config.yaml
n_kv_head: 2
head_dim: 128
d_mlp: 1024
positions: "learned+rope"
rope_fraction: 1.0
qk_norm: false
tie_embeddings: true
init_std_o: 0.00572
init_std_down: 0.00572
warmup_steps: 200
decay_fraction: 0.739
batch_tokens: 131072
seq_len: 1024
steps: 4097
Each number is 500 + 50 x the weight over its row's rms, rounded and kept within 0 to 999. Layers, rows and columns count from 0. Numbers have three digits each. The size before them is the row's rms in percent of the matrix's.

# up: layer 9 MLP up, 1024x256, rms 0.145, rows 114-213, columns 64-127
# down: layer 9 MLP down (transposed), 1024x256, rms 0.146, rows 114-213, columns 64-127
up114 094:575516431470514531548612470414474539453549535569492531511495479484524467439491491405429536473447516561515454500442465521521459511528393519535477436450516417476503468480566556547489514391519450
down114 102:455520542536505579451524511430567436506492514517459491568515484492509487474513540475515548482556473557492520509516437411453559477510501511492572498476532494577514489510615564526488565498438412
up115 099:408531557470498558535463496557423537515555489473543446492447536563530499576541514483508602523536503502529495414472516492493419462438530494478537517485543459447498575428551413516434485458583532
down115 100:525447520472516476510481527441459430474533444500419545482476464396516455536405502463466441496482565508511439569536426579549434438571444494423372447563422519509526578505559584454548563474376520
up116 096:525464517543483489523389567446435436427487555496556544564596525527453641570510509575533483578535586408490477526491538465546449553554486533508574533518471433493602446504509458496561460442445448
down116 097:507487577504426493547424455508554477506447487519505477486450462438503444397561454431493527464542511393439576441481513557554493509519529493492489474449487497448571466421614476471428475489515528
up117 103:499514552487549435510492417500533418501418500492526529417470525413512481456485472467425500494465522427496486534478439499511480557470575511554532472511461432447566579509470515440365532493528476
down117 103:450568575482540513496470587492504478404534451582439552576517530572472649435521560515475492548497458414490423533550567416487495414539538532529470520372536608506482495472568533464490437420526454
up118 094:484485533610604519552541575514518464449555434505402552496521522501391412458480495481441457587581466631501584537467494566553504458473524504516507499527399455380457496495542559520548493426456511
down118 098:455471497480511489509479335471415436479552525521485456525425507465567467473513474581536454509497547433569448468550485516472487560538455553453505553564426561501513556587512485543432490441529597
up119 107:392484522521522543536495463511590468584526451403544507525438457507414530468453436502468529355549551534446545489572458474536383469455488527361477439528485445529500471525501487496522461446505522
down119 107:524435506472488529484454535459448475537478541521430504542581582497603493519477491542526501501522444514529552520520531434407539501461441490481498516466487542637545514547597575502523575461449559
up120 099:538557361568578556539423396596502492462439534430452527521481556451483470511468525471447385492543503479552548469426489528543516429507539483462507444489540537495503511389478579424518479476567507
down120 103:501572551489492553468561533550498391425587515520473395486516470565519519496520514492427497440445534541528484480558488534507544487426527521549499545566465466470441498573467592424552522508477476
up121 083:506449486507523561418601558446485502448481497490530523503537379562581517474456520486549492529506486400581504515428426560576483458491442495467568520560508452482540591484508558482432499492514424
down121 078:559536548527606502532476436498481476528518480573499470519543517497470522544519507431588582489441428589558498480497486427499487507498471542528403500391425518576437489429562469452522487550576551
up122 098:584414467550541501444478504481506566477432510517483516505527586537526575496460510412510476476495408524438505468482512502490449497574483416544478522532527517548457488475554549401554498544424488
down122 092:473567552475580401508564522587479446459497504554487489419429407422447477498541522499508521633436519517524398464527516406454505518507526602464486483543499414458513530490456478559449585476546501
up123 094:502533445556477511474495475526545523419481453459515549458444441466572593426535474467614447476434538545493477520490435499557502470498382567520549575509504514477530467478495521416581452537374515
down123 091:423476521520521461436367444498480466458464579487532425471464639526467431487501540487509459467534498524553481486542482394515512570491451409486480474507488499539488428473482495536433468450462478
up124 108:509551490511535499523434575391522423579506498514490511556507438505542564505500374469502521489551535509467477490516403562551501497420489450545569511526537537499436481496411491582443411504528509
down124 103:506595543581474448571479509474566451454511542571510545534516417489490556586447527496462460468522576501482504535417440320525553449488521416530467455487591513547500485462510463524429404490472559
up125 114:527519465500429602527582563463465478448516481529444479506551424483495418553569556461519489559462476464529446600522444570541453484448505485548597542483537528592362562463462478505467420539507570
down125 100:526515556538481390427528460563504450515479466450439560488539436534465411541415426462507503497487410524407565546530518657465529482471482427525528444473524563489515390512579500469539531578551473
up126 105:510543565524445512447478496449542576538498537493517562644472509506502413518520412553492483544529504559529492543486444461571500594478471518461469574521510429580415534559505528421544468483466450
down126 092:458507452333455481487479447495489442475472414492381488477447517454444522529382528522511547508493471513462522508555464397475469508506500479537564542422481498504500605523554496478482495476452517
up127 116:449559519487474554562566619465455461468522540497462483455573525519441358514520509506586550545543507521498512494440493473472533511393505521411489527435524498522591474508459584583380537440479459
down127 119:406490538545567563531440421465479495511423557551518505475408465501524453479430551563449571428549479529449484432526410419447554484416524475530524509554588497509532488411446447515461527510597488
up128 103:501559467397507521461429446466531489487434566535511477599561510523486471474597548425492538447445506534543468544603506507448481577485501515489517544443446465526490517471462518544498563541509466
down128 106:502508410437536578526473535537525485539544570476379547510540551511580463508521584522437448446519541505432568447483546435472468411495489533434529547525488486472499599468564494492531501493472486
up129 098:432496547465457494543514458569478526414482537536442586497528488450468491457539521481489664456469453452436403491394469462453533519441528546428487536536594553536537502519507437421515508549408529
down129 097:540477516538483453452429517518489534603445517493534496432525471557503517479437517485486490625497526510512491510524545436456473521488418402508489457458395457451407540423528547513475560489497496
up130 082:523546463412515467455473530480509492552509553538549495539486489433516456530546473516457509554474581549404544568502553482452639515532600496415457517499407517528414471470444599463335445502513578
down130 080:465436546528508447548527430513565558445534522502509517487485537558444549500493434451499449488459443556558486429580519550544386531448526483537465477415533460492444517448507450555594510414503399
up131 099:502471523435525447493495483445499520427480480515530477474444555590403515570534455520445404591420464463519514527454498590557435486537519501486446591349447489472555506496555476528498508455484572
down131 095:503492534474422422447509529467591498544497491524482496477560468524422472512451426476560445526431488485525547401609475496540481595532559584517497565460473430505521544572626429549526543481532597
up132 096:467480452587442510564377515576419547493604500468502477493474520455491471509388534528522433565494517546525524456439550599522529564405509521588462496466445535510423540511566446584467478461517528
down132 096:544472463595567535495534486487500497483463458425466518520520497412464413502438485576548556515455460530459592490493500425451554453465416537455412496548492448475616600488529529437479537561534592
up133 111:507473544529579520453422571493496455499494573543493435507481449536418428476392414528527527383529514501492467436480436535545533531532420632470506455573470474581376469429472497465495448580526494
down133 118:442521513549522517372462505530495493515383462481430491464505537475519514408474460529523502573540507537522475477498475397499502566485481521531492486455463551449519555404579527462562472483497509
up134 099:541521513537522499525531434491493481374584411485397452496500453407492512395382554565487474492402430518494458523417503529500461508573490551484528461553391417482480437464423504567515475395498521
down134 097:414505501512472531544512563516553488632393533533455457466465475570567443544555445469446496469574552498470563514547474485479526496486453488507445460390543629511564538523532422574498467532585414
up135 104:511519444459542457505513605528491501528514419531549447449472359548570414465505511527442469455483560506463598501501438598512489532540468608561480538608489399517423508511474488501432489467508571
down135 099:459539453447478511425493598445401595551494482463457518576514471511469525493538557517485519534497431398441512456538372538476445508587612446482452458539496491481505490393521567505440524454497509
up136 091:501516611489488589428493516470408419449512420558509502454571472453550529410506449547503538563544496549548459467453518490499432474470475412545442463481445517412448444550522514554502470490418472
down136 088:455539453494425511598539526488482509485570587413514480513434541590457415575467479479479506459369481498476612510559542413499515511593533507584518491477543589512534454502465460528571458535506474
up137 092:485529426537495517583555508437465506446460424513412546496446534531432522464510441429472531489524360613503566545558543503464560539491524486496476512502581597493528404472555413488456516468369501
down137 083:480476473505463442571514574511474483495440466431574472513514578506505507523485446511512578491472515499503498421437518471501415463483446573371508466533492499502444457476569487509414479504612502
up138 095:474444489538493507425529488535516547536571442436544448530474500449466486443485549548486451493498527527490525574454521483473605472525581503465539414466448562443538457456481505443473534540537493
down138 113:561507532505476505582446568441473420511399594520494544384542486524529487577534453386511436509483585497525490493485534457505554592475434561489472587590551418515365498507516428531511551475512529
up139 098:490628493529475479506541489456503477468545518468503497593491552434391406507507474510483489435389420468481578609513541529523510519537514506549498511494507515472588415540504514482453468471478453
down139 097:470530401526515495473396517498517496462507421592572389408521461446527482483500502515516573485507485505470617459547501501519461505512489529475493459514416495450469428593557458635472490464510478
up140 106:552493594476489524568476576443567519578441542416494401521509486547480488499490521549516432513492527520442380575510532548458467537501543543637421579508434544509527430538521534510484525487459535
down140 098:570472500513513554498418549477501481520464459495509483492553460466429485455400414566487524504577471585547615561462412586508534564558517513595507592558487577472539439518556536427479498498455507
up141 111:477512420538412484491443552409494407476452486510449526552479531427493585514406500561517488409473533473488572556478633496527517500469400445545531480467557437514474488491444526409439582548553523
down141 119:487526521473503525493510456504477538439485486467574464470456415457548462533487415526411493538561491469476545617503387528498490531534538497563558476617472456473514613434500545469410423469399512
up142 118:444394496572525546535465548523513600481474523445489471576527590500545538531563506457473531346528461527470513446503461542567493548475439560520471589518553457451351466439452506463476440490500464
down142 112:471382465510600502556578545548453540567502470539503568544558531455474439504531477489484481430441494520569450534471478443532583460476502521469449505539546472424453528393496475502529518440520536
up143 103:422452518447570494563557493514526511557429504530604510500518593446386430486507402539540508591478502571402462520417564496491472500523529425510558628468446475456543464507594499504448549528464582
down143 092:594539491562572512437507450460496498405437395503456424510465451467540529510459552483434475460524431470494476578495543455539563538519493557598452396569593546456469493508456507402544530510561410
up144 102:533484476519516463511488522445506578515543528517440565525437471447402544550521497430499428499437345501503505560464470560564521425529497591476501441527577522558389580546529477496491518515504513
down144 095:472644473518391473482487513531511480540509549498466572498535521502499532490474586490502470598519535511534493432397480496528421451499561564483597460491489481569629454575460492555510514534417571
up145 109:514436514504553502502499427454527501553506461444506515433530470518445474584455458520454463456360594519464503464436449461468483447478490475532503581482501589479614458547512480538445454496627496
down145 119:463524500463517500565453494484577470459593566515488528487551529532502526489392335521438522516469489500415489580396569472532421435447528469457468538481467459549516504428540502518580508528528537
up146 103:586482476503506497407465422457625549461518541552499502479536560523443568470511570589492486503406561443483479473505459504458405546454466466421575603517611448444473512481558475499449496387553462
down146 100:491561480445512547482536624569552441566510548548494481550555491504519521585580508548428515445489464521353388567511498531566494570523507470632479558471466476477470511471508478426465459458480532
up147 097:477473561429543551490460518460546495497494598485574486439428431503637474487373488544470497446452506543484443499407566498507441519483431602566496611563527495566469423467410501577468466430531499
down147 092:477511519556402535499401471478379523534570414460429453477517513471490565394540552506491470546512550585515479445460476322558457559552629468509485526568453504488512553541466451487483573489439539
up148 092:478422532480537511470435465481502455481462446529466583516498493465503619508468565491507485419497536381500519469507483514467496512479455483608481515498520511519461552445519552562538616459493574
down148 096:493502499443491521564529561498468462526502504435502554435478600575547437469558508579582518464504492539425502484426474571424504472565539482447434555517496433620514571534511501467514410542526522
up149 104:558494491548488470518496532510462452529495461447503570450410489553591538542517485473563537473557459401510523459499499526448547514470443582526523505386531588457525449552543462464481490426499580
down149 098:491529511603483513450513410508434448489491454473411589456523448419555451533457426477524493439542523438487481475480489449497550490563452436552491544552613468523434466416513490454523457473596444
up150 102:396547494415512535493495528506584587500455451428534467504520478528521462513501434452440560452539642605430514527539448419533522606446493504586550522449452476503390503456512522514487490514527436
down150 089:486518435534489438500554461527493525483471481567514478495479493490514544491525558524513461482456481449569508436484499417482558437482437525356509547553539585546588606468515524403515528420425541
up151 103:553554434490506565532550568567588491482478497498465523603553494430475506483436556521374484550522527438527444542545539606517468494470512507461462548521527581500408486608519484590464434519443513
down151 099:454531524501436516486617504515518459515476428520438524483649470503508542497377510522544424561470491436499464649473554559546399495460491451509468512364528428573512564603448523624516531500482542
up152 098:511580509600379471478421507493530440517484515464475547525566467467550497498543503492466566545409457485534561447396456507490527479546607523407554446547528549547512418504574515475399483445477541
down152 090:511496535505665430487588485492503508483504428394476457528471568565512556424471545398505465456467487457533416493530533622608524475470490479621454569581513502401535462441450523498514543514563536
up153 100:385495468541556423448482545489523495430525497456535481581427550464430577490469513544571565415508445504540474537499559498499544533522522425559551514449487489590501472486446535376449527455506530
down153 103:515524563485507463456422526457569448443561526455459490425542431491478504588501447490460519394497515513485536558394451366523470559499423461594478443514545513461485542405524501439509474464570480
up154 084:456541624464430514528515532526498569415426625547541508466468545439558535491511515537626501570557505459562574564537534500526493448476516442516386550434440519533453450503456622542593555619544480
down154 079:524465510594557535514480503404429488540540534501502482435449468486471548554543526474579547457474542460488516502505565538487481553553471506458517459481494474511584532497515405520474518386599484
up155 100:503573472487532506451549506451557467360448505493555504403507458473518470547526551480555527623450557517545466571502396513524542478569538462507500551518570573554484483495492421451439502486462544
down155 096:519548428467437511429427583597507506508491541559506530512545535472447481569474491472460520507488544566541561512521491507538503513572553478494536438429474512552414466539384489487531513503447420
up156 095:409450557571470594465572480440514527477548596392565469645463525533569573411325469504501514500513620489560531527504499393533513536491499508470528531419518465518409496371560535552480397543471487
down156 090:596504511461541488529488472499553490534482467563510531362573423441523507580582510422484538534523494541577514496444484324414541550531548437506396419539488558500525527546514404521579533501544430
up157 102:517519479557511572486571699514450489459491428390430509485488541505450401424424569425543477478544464494470514458624565526491593464572563441517471595444593586533519529551484449517538517444541512
down157 100:540465479540480519458438483505496402517531549516573473527538466475496414610496507508517381494508507538571472524464568459489516553509526458408497509464508513433457521426503455461460479449547486
up158 084:503413441527460519408501446527553538525571584545520584440496499483509369387502448464498498492460543530486460483471472507651476527569490470534505486541437545526387537529594547548495521401372405
down158 086:484538552506555453560481510489513442422492486511516526510553546518584565457582460501403445488513587502573522578522438481446489540465413535429535474531573429526508506433491525414412585500557530
up159 102:506648479475544478475463502481526448520498440550603489491532478453569552463399485499528487524522529494412490565460555513510527494437446541527566408458530469477557464507595440568576509488476496
down159 096:524474560483487447600502459638564456498516481529456547546391543527507474499520454483527433455463582573466474520470457470463453493510527452471515501559506517526524487525475519476433531553511517
up160 107:447488540470448546519468479549460574517473487510493487487528518441443477455525512465579539534407459450534514414576609532468491626446379493492471465455458561437472423499460506483508484418446446
down160 116:614522544561494417481480475570505462544488474566443483445495515614445479525503457496490448441486490494508486570405494545431493458482494493479507424512462520481519521588596466496526525460591517
up161 101:476546463487516425538521542537497551499530591480503539489472492627398522533497450408606474530563492491551479460550517448566551483491555596385480482375574553448493456521618463496531468439453530
down161 096:509532456500430501444540492442522377483586563481572462442531479502438513567453605452530535459436542476472517508521434486507513477516480559521609450493533497477503472468476533475590399454522436
up162 085:564571489498393606409367566549450519539522503566412514504443449578520433531458384541482459535471591529529575484541538501554479469567455412477535570522485510469573475529583469542474449473491512
down162 080:452474506419591473523529533485430502430508463408519428573502523512396460524468603462567514486514453441434502583528510457488499457415461533543494490475463399571470592432511498586475466435536390
up163 085:465468529422395411442624476429497420485474537587459534511506469471530438562512543492491436524533472496501491482476489538598391488600453485494456457443493468524566429518492477528526453503501540
down163 085:570464435436470438502476429545488446531405466412557433478446519500512607459454523544569514487507452553523413385554513553478429450420437481459491625548438475488537538498567438507461493530540520
up164 103:559490450520504489503498467566520515525542490591559553500546500555507470422424470527563534487525452515501491523525424472510513540468574429424526497580592499507506368513430550569559515455516423
down164 101:439506472551455424509485487444581363514487407495483465425496594565561523408546400532501558565542504488494381429411552555440522473568536448523562495421529503522498326596553538456442466463398488
up165 103:486495438495489520547502473434510495451411376463523534516537600450529555388529515502500409466473519488428482476500497560459459468504580474524561511452527497559478548541513528504389594503475554
down165 107:416465598487496513560499485488488609555394459475556513596361558396479423445610382496494470512528550526475501513433476555538529491561487490498513562491482507481494424443469484455431499539512471
up166 102:519426427545483448503465469580521549474497432527581537540557460511441475505657504490472461392423412453493495622465441546520365506546614394509510510530607489520405556467544430525526497554422500
down166 099:586518501524485469503490540536481636462510467548474489510540527489447523502497456517574445562414438523498484563497556423496526558506481569526513488540491469614486513419530474455451491622491412
up167 097:527477497512537469459584526580558584432409583460549512486519505482502508579499512419413415499577530500498444601463516627396501640549534459556520560525499514535444431569441477495545521563429500
down167 100:480459471566321503541454440522472574590519504490534489367534494437458420491520460550469549558493598467446502526504455458532582488522529600541449492569481507605439468443504525538491408479562544
up168 078:485540583481501550489500470585514375521439410554447554602468488442416506496531522519517404402448475561417482504477526577550560430386588484480489611462518528546453443529521437483533462546578487
down168 073:508493572576506513504505448506361518583517561477535482405486571525496554468567535411506429427452529515545479556470389461534508471513398515477417481433533374454562483478487530577426501508501473
up169 096:498575514491528551454563547495591492490534569526444462495515574424482448487479412488492565414581489532473457519457443519501430483494490566492527527484507559492491577450499401507479476569448451
down169 096:519314494606458498635537458457505498434514417488447451509510541512482565503483524545557381535510501453565603529567463567474523440646572449473483449504373446542576465479550568422520441495475516
up170 101:516505579502438450499496560403384476566449536502579496486532531475509550458507510497522468505491477529494525552456516544602520502529557526414478464486540400445540409547578511571458504589492504
down170 100:503441568595535501534527492443616405559497501498457584444530520394511477478413513472404482566564566506535425426502478493453453524523463485518573478462526459576426559466488517466479485498532363
up171 099:420498596410544535517551540471535536502438508453531400505593495471458530511589436453529570514459512444455481508546480518496457540540461514550523525451519526498499520571624432455547500583526443
down171 096:488429491457467458489547537600486506461503536477502446465492516491556506533456530592482479589503438458602499619458453616510563456542535517491563481514477463430534436524446439518410573491516516
up172 096:526535468532565534572553480595496542474514523534567512437521512420515594524543511499584524527543488447467497460546467521423542503538581524471490415470519561554464548563570559543542514426528452
down172 091:667473477506494500523463581434473523464562551562451484548512480456470567521466581547552462556487406474511475542494465544505601419470538421580531455439591433502529491481474567526472454520496477
up173 100:528375488494413543436446464488478488429525413485528481567527451476503458513426474500480561426534497485543466522520573467521502553471429494521453514459483432498440513466569507569530447429500510
down173 100:620555538547531492443530513522568530496501519476410474501492542524574571611547555521471515582469612494469507485525482436474520423472497515419481498560559506451527483555499523531518468593495512
up174 108:484515516576489563506488454563510527407572514584392567458505472492477491483432500574431558477501480559529509508443515442514483496598436482434476433480518464454520522510548496504479488575480457
down174 110:478493461449537574486531517522505512635476468467597529541462456536500485490500605473463405518508465515482419624489456602459507430511537557444521433503508438556503510499510546519561553512534584
up175 105:502381498448435566448491608521520446565465510537571524487530543591462503537458487482540547560493472529484503455548521569396507467447503495438528452527510497503464493438454530539447466471560450
down175 107:515473552426447535563429520512509514497547498537538549454510504486515509477515435460497468515485449497509589504503543562470442598501464548530372459597504496518516461531496424449461474400631526
up176 095:505486630515493472512466524454503419428425570512473436481460499559518489517517474545461487549523438578473479581504480529552487456540496580516506499485470557469513578501541520572524534594524477
down176 104:578440561536514527428521490517473587477535467577590533462474485568456488452543463574595506578529486408521555447518554459399523431427508576449449385548525486494451456487570526386569501476465459
up177 089:541525472473491559463508425470557478472470424424490504473458429491501612477453545491580489544522511518479450463529604542598475430504511493469500632514439480455530465477597550476447533519519443
down177 087:495474557571515384561499445526462512479576586503479559457542459490451576574516485481500551449549500488568535550500485446531523530504574569484498457556455539590504518536424466534560470515460496
up178 105:399543498574482448504468539458440420525446527530537469623496546569624479475522468456444537495461576473510444606489382527511553477473564484468525463555538541518440496476474489470454488478602463
down178 102:508409569438447414478445484523506520556401494434488487559513540504454525503546487516556446581497500457517476528524598535582482433415525515470466584461595452501498547506400414488539422520475428
up179 102:512539622572534489596403515476514593551515493523508363527403433551500471497475539557527501479422492508553471520555438517441537490568584482587540521617466427436467507443525516614526548541495429
down179 109:491603440501600465471426472570511470511409571545469444520598413435530576514463529418549497494488442489496480506546462405526586506460631578480427457443491549546474525424529559550591511489449481
up180 094:493498485551465446525433502581516509642492423411561443595452550506436463534402534450535428478547424503532491525424428524507402551496479561522427500602446531493511494457506522535488476579543562
down180 100:441566462564428565448511499440552465500537443407482434569487530447525534440555382477555578468523576521457538498419424549482535575541565457550514503463492561467512598577441508479460496535447514
up181 096:533463578480463483557530410408546490500400505596473522475480513464540420521473530444419481398502518495536442535534417445556481477483578466448476530527464455576535474485601436472401549532473574
down181 103:451508559406464459481520432415505502405564412458480476510506553549642522536546558438496532495511484443441497573402473537480445530541515478502525479484441493506546496484402459518497504614470514
up182 093:529413525561433461441458527495463514492514503554458636428547503492587508475613433496506537507504553587535438503532492520571509500484520460536449550484418625537549462501569488506507487514434577
down182 102:513568484431507579551478500602524449546446546469548387501427479454514516517431527506565465476459407464531527520616516552480504412454480547506550512490551495405515515451505514461449445560487488
up183 100:530633543549529483519549525468569490567500537483562506603541533535493568487526444495507517542507487526358489459597523534474543467433497565493447509534442485403444492563550539413496521521546435
down183 097:473445410416474492521514530559524492412562457474436497525574449434522451554506478493494494499416585496568492498530502361496438560549506484585466486568562515451522490514534520482591561509495524
up184 108:479577501453469398474525571503540597497529534521501480511477500482435503520571567431497441447539530463459548544461502502420494565546514503476469527483645566475392507587482512528516481548490584
down184 104:584490516552527483535479494463495547488461449498408477517433399497477465442559444496476554500547460510568532413455444527518555507454471473504482446535559563513457531457517475526486485516479494
up185 097:541603487512487503422491539517618467457469415576470529551554485586466535500420528529509460512535487474545511527576523545510552584478450494532601499513564403592472545534506421421492395504498402
down185 096:556521540549541509437575449546514404452566547553535427442488449433519365521522385530553536448469621458486503485507494478674511510471483481511494399441524520533473548436534552491469464499487584
up186 105:514472482440457475492572492487504500477559447533503478502488520446496514501509536458554541540496472429519530491516607530504513534581493397460488507471457495510481501514485536440458458477500529
down186 111:495494550543525521607543503565458567514515542539547546487523548520512428489456557602486554510415492428543625429505496613564456542431489490444497549455428557580454475482478473444549459479506440
up187 094:531517455504456482591478492433458463416457510533509469519545379433480559587575433466492500483553545574406581481443545452529524493564526529540580467516537538469516481432365510432454440515502433
down187 093:484473549479514510526485477583394531522543509440472525407477713539549502487419527519522575513525542520566558531595509359449406496494386507548537567450555476510490493496619572505523587528492502
up188 095:463424557594367569427508536464547560493484515470426528519461538488502475468482479572477492512578611466554469490516557504516542513510465451514462564442539468528541456463634477580504522469527427
down188 098:470515489417522459591521580585488504558488572537488501570589457503544480510527569479513528495451563534417439471457493316465467507508421463528485432439511533433518583546476538452466455413519499
up189 097:556483506506563476432539452477522576410546483454521535541451532497468512497484450504480510441489472547559451503539476442441560504467524493595500520612469441531422474502431503375460501485516426
down189 091:461468501488493430573531566404476450535518464486444481447507472532521403414572593434539493511464518491451497468492576488531439533452493467410521461388557502570595550603546473643502499547468474
up190 101:569473507494543479448606537476470565466512684460571446457377501474495565539541582467513586506501499488493575514507426452530503528481471508591470577458468538570462440461457540498593438509468484
down190 095:624446425513502556519510483511551424486502431495466379506608483413467550548473448498482491513377486493412433497492517516456530389490541522462456492389513443484479555562595485444441497501506472
up191 092:440557579572576472521483579505490532419488503494451549493490546398591541477442433552543499452536542621589509482534474446508474488441453477489502502523568497532544492412488524503512568533547517
down191 092:513435473459457458463525473463506478520473481523568461542532469599428609521500511457439508518495489434432489499497501681472575516564485555508484477507405537338602419531445546553484427526483526
up192 104:474467469427456524546487624557441494478514475585407467538443505532545567496544614369567594520462396462523488439484464529446535508575508448473526457543527518477500518512610601581518503473499496
down192 102:556518488596514473542418534563473554507397422462475399495424584505585521503515521472569379516457491559463551541497567524534435511470511468524519512512565573441443411542485498510538477493461465
up193 090:440513552423451507436488568563607565582572568444548488465462532594535464476510402548409457431471515491500453490533590526589517552437498496591482529613527522516533502589524455513505479492455598
down193 086:502573499487484481513487463487453510517499448495447445422536476517543450487445504439508497590525482495523505463354510366427440563546400436486518493505508440551527408534512547511567539525493498
up194 100:393495484573509516520492385379533622589566470480473443533542468593467478425481585482528487544512477498431532461467457519483443391525421539610440382508493486449470483508538535497494498449594474
down194 108:550480338500499509543483462509607536534429541524453421497479575452429462393472497568468507511438467574440496448480436510520475538488526520515361402512553480409619471569494431494507575487554509
up195 098:487417546533566489565548579498528489600505457442526460531532440503488548430495572453493549517457433544582434465619499502464508432509628528486503415576526597513535463532510457504491571476543453
down195 093:532427606566473485499432433516468460529532507476533535471509440477551503468505479528479395460463471527449532380540452457511564500511443511465543509513530342577524446534475543471502446545394503
up196 081:485589494433486550531433450513563566471551471508514485441626526499629539540513498491486460572549428502463470454567501527509443511472466565414491490468534534567498564561377542540494487466498421
down196 084:479534479570525467455480493485486450460472583469434633511435466455526500569606476498435451479462469453492591481586475471533542568502518498509512490549481414454484496434438373461531547484481414
up197 099:614464481601463580549484476441522473469540600415513597547549424489552495470538407486475574514454560465551432563569467475587433544531477466556493439601423481522564517413543456555474463498440557
down197 106:503536517425435533491531440552530539528642469567541533490510541525425501535459539450496462562435531543555510486504515572527488454491466523423503619499588480562535499452533395499481613439493496
up198 094:534514482523514521469453453529459469553527442476544472529520503585431476490481424513510547513550530466567426518525484501471457517518495481357493469591467449520461540601539559476498494546536567
down198 091:514541478562422401631505470520394492504495524518482463451527385423492532548543484470550445559531607589470576552474480446478482435496520564552445501398528520478486591446509469495444490506470500
up199 097:516447505529550455422566575529491504494423576572515526467426555496529408451571629475506483436399493518506516541510491511506400498457442551544506428466413513608458516539519610517451472494460541
down199 099:486515481458484498518402511502454495558433478548528471596530557474545515505473598525550457564500534469377463528441517355491473571461481553506538499595433574526569500553391541490432500501508526
up200 079:531494438534493434504470463420521522550507477513551487481583388513586512505518446455485502482409499443533515543440514464516549472487545505439482526524545526401551486473395516597469438393488544
down200 076:539497476432580511542547486544514495601475555479516414513390580498507455504504480393489463494548527535522444488559507453508454556521483585546491418447544488503470495484427528503517515510534509
up201 097:442440589435514575537482394586509510495560459562581503511476452589510436469593511539422480563507576454502480582596476497592470536516556477437429473503497442418491463456496451435516494451470500
down201 091:571438411557479494549584425492503561491483566477451505545521479523544521478560446525537502513545453514423476412533474392550533507465609418534464496569533502479483427445500385491490527512566440
up202 096:482564461473530477506498542485542497514497395526530506551527557451499515376430414576502479515415480498507556504470498447603526483605498411507463473482534480483490549491476437530546435572520396
down202 104:589515499488472506402535466532540439523387509500486436442458495479519543451486444497443510515512548439515484503415298476497469495507596516543433458490443385544541544487466531555508486447542470
up203 105:573477528546517394504536485447534510449514494606524483487506464507461422508484504538479469471433521469528490515453515406489618421564488529518535482596521537470511564631415406553540457535484505
down203 113:478584450568444455466578517516512465439525461539505561531516547420511514439540477527599485405555483424479443437518456599448510480524556459452516561488569543464583523529465514396520423540558345
up204 103:425405544505530467470543509524384436456500483497467556594502506460529428423459439499466549427470569414471488463518456497496552462584423413480580529562445443438467451545546552470513582380456487
down204 094:527601465514491501586509473514613586439499455505611430497525466485495573558503505487527400496491493565589530430472560463493528553461503587445420409466541510503490513435523404517467497552507648
up205 110:421525503579473471512437510521504445500496399437527529560475478537537582499492525441462574519509474567360528460509523486517483474441485520476434453401461421543426488467537500456472398433454594
down205 109:492606583605427507498502440543502549557436495457509520554449533453431576485482424458539514445516501491490494450607453556521426505543515485511509504543498411530493469578573563467453462572564573
up206 103:466493478479403484542584485460499556476495385523415425553501451475478563460483428473497394497456434592456455480436516562502605466486440515498564415453527576472457518525512432559486408441468468
down206 104:490529490593552529372425517523385569482443510511521450535484355560464487470436570565496506389433438442523452605458494586480421542465479462537544486409556452570509553572445459544457504457461546
up207 078:506600472451494507440448418482569490523535544595460437550524471530565473473549521445417468532460348550440534568544453589479545461602561498494513492520447539500446526452560506423478473568479425
down207 074:530427475474575527503512492512471427514583534515515462431533585509403433614532519469631505543520484520527538485442570508470520536536382480535535471562441515513503480514461597517514476541463536
up208 102:511499513418375427502493524549511507394450516456546413475592504538437463556432499466501492481480482462530519495462547563464570499424571532573437556488467548540447529547542477517525500411563495
down208 096:593499479507570458474478555413472523468520595545440477480502425545484498538501489426531501522461518499543540558463463495489495510551580513450561466429411497424542459560508577536510554477587565
up209 104:547648498527447485470540440451559493477614507536524462588428550587521602588470534532450487480488529533569490438480490483540494447555621597478522491504436449580486548568590500591498548567477513
down209 102:565432507445550568554439447481448514530532479515496546679577537580497592567521531455575542539553486496499555464501528428580527517530525457468521553487542429588474489496500509492482512467613532
up210 091:557440531463416536513494456481616547480626461514554506502497499424448465451449505493622523522426531509458509494449508548444517456443506545450515478449567515479455586506467508497497559445458555
down210 093:474562448449476520573579519500445499483537456500448570446563460452508527417531498515464511516575465539490520550499438461419556471370491426472443446492557428596475455481538509544559421557469526
up211 107:478428585532446478441410502514530546526395533486493527547527530488523490469586494430461474487493519448481526537518465529410503498528505484417559477543597464467476491556559499445447484485523461
down211 109:438469522561566461556455492417472618543450572492536481468539481426463601519466520508591503552484455474510492468520541530469533504474538516439594485425532432523560517488515592394506500497510486
up212 101:481503532460483493441407466461505403453530510466554415517599485398512446471547477511507515508546486517652508533487447490403538472613602459507533493507459454442499505438503547530463506546458508
down212 102:509422451520484493453546453515475487510479568534482501462487505581546560560515559563487471542515517479425631448548510473481451539505485495486470450496625532531536476500536537394490485537433524
up213 111:491492527453569536530552467374550552448504488540513549488467522507483477413574624513469501482508498434508526493538467529486501526454653572522465477488527475464576453565579539414518478560530540
down213 118:596487493479537454540526491479625450512473551475522499473500507514572451550473523575528484498477491474531550534529531557521456548496529515532548533393450591516501549466425530516537593524392531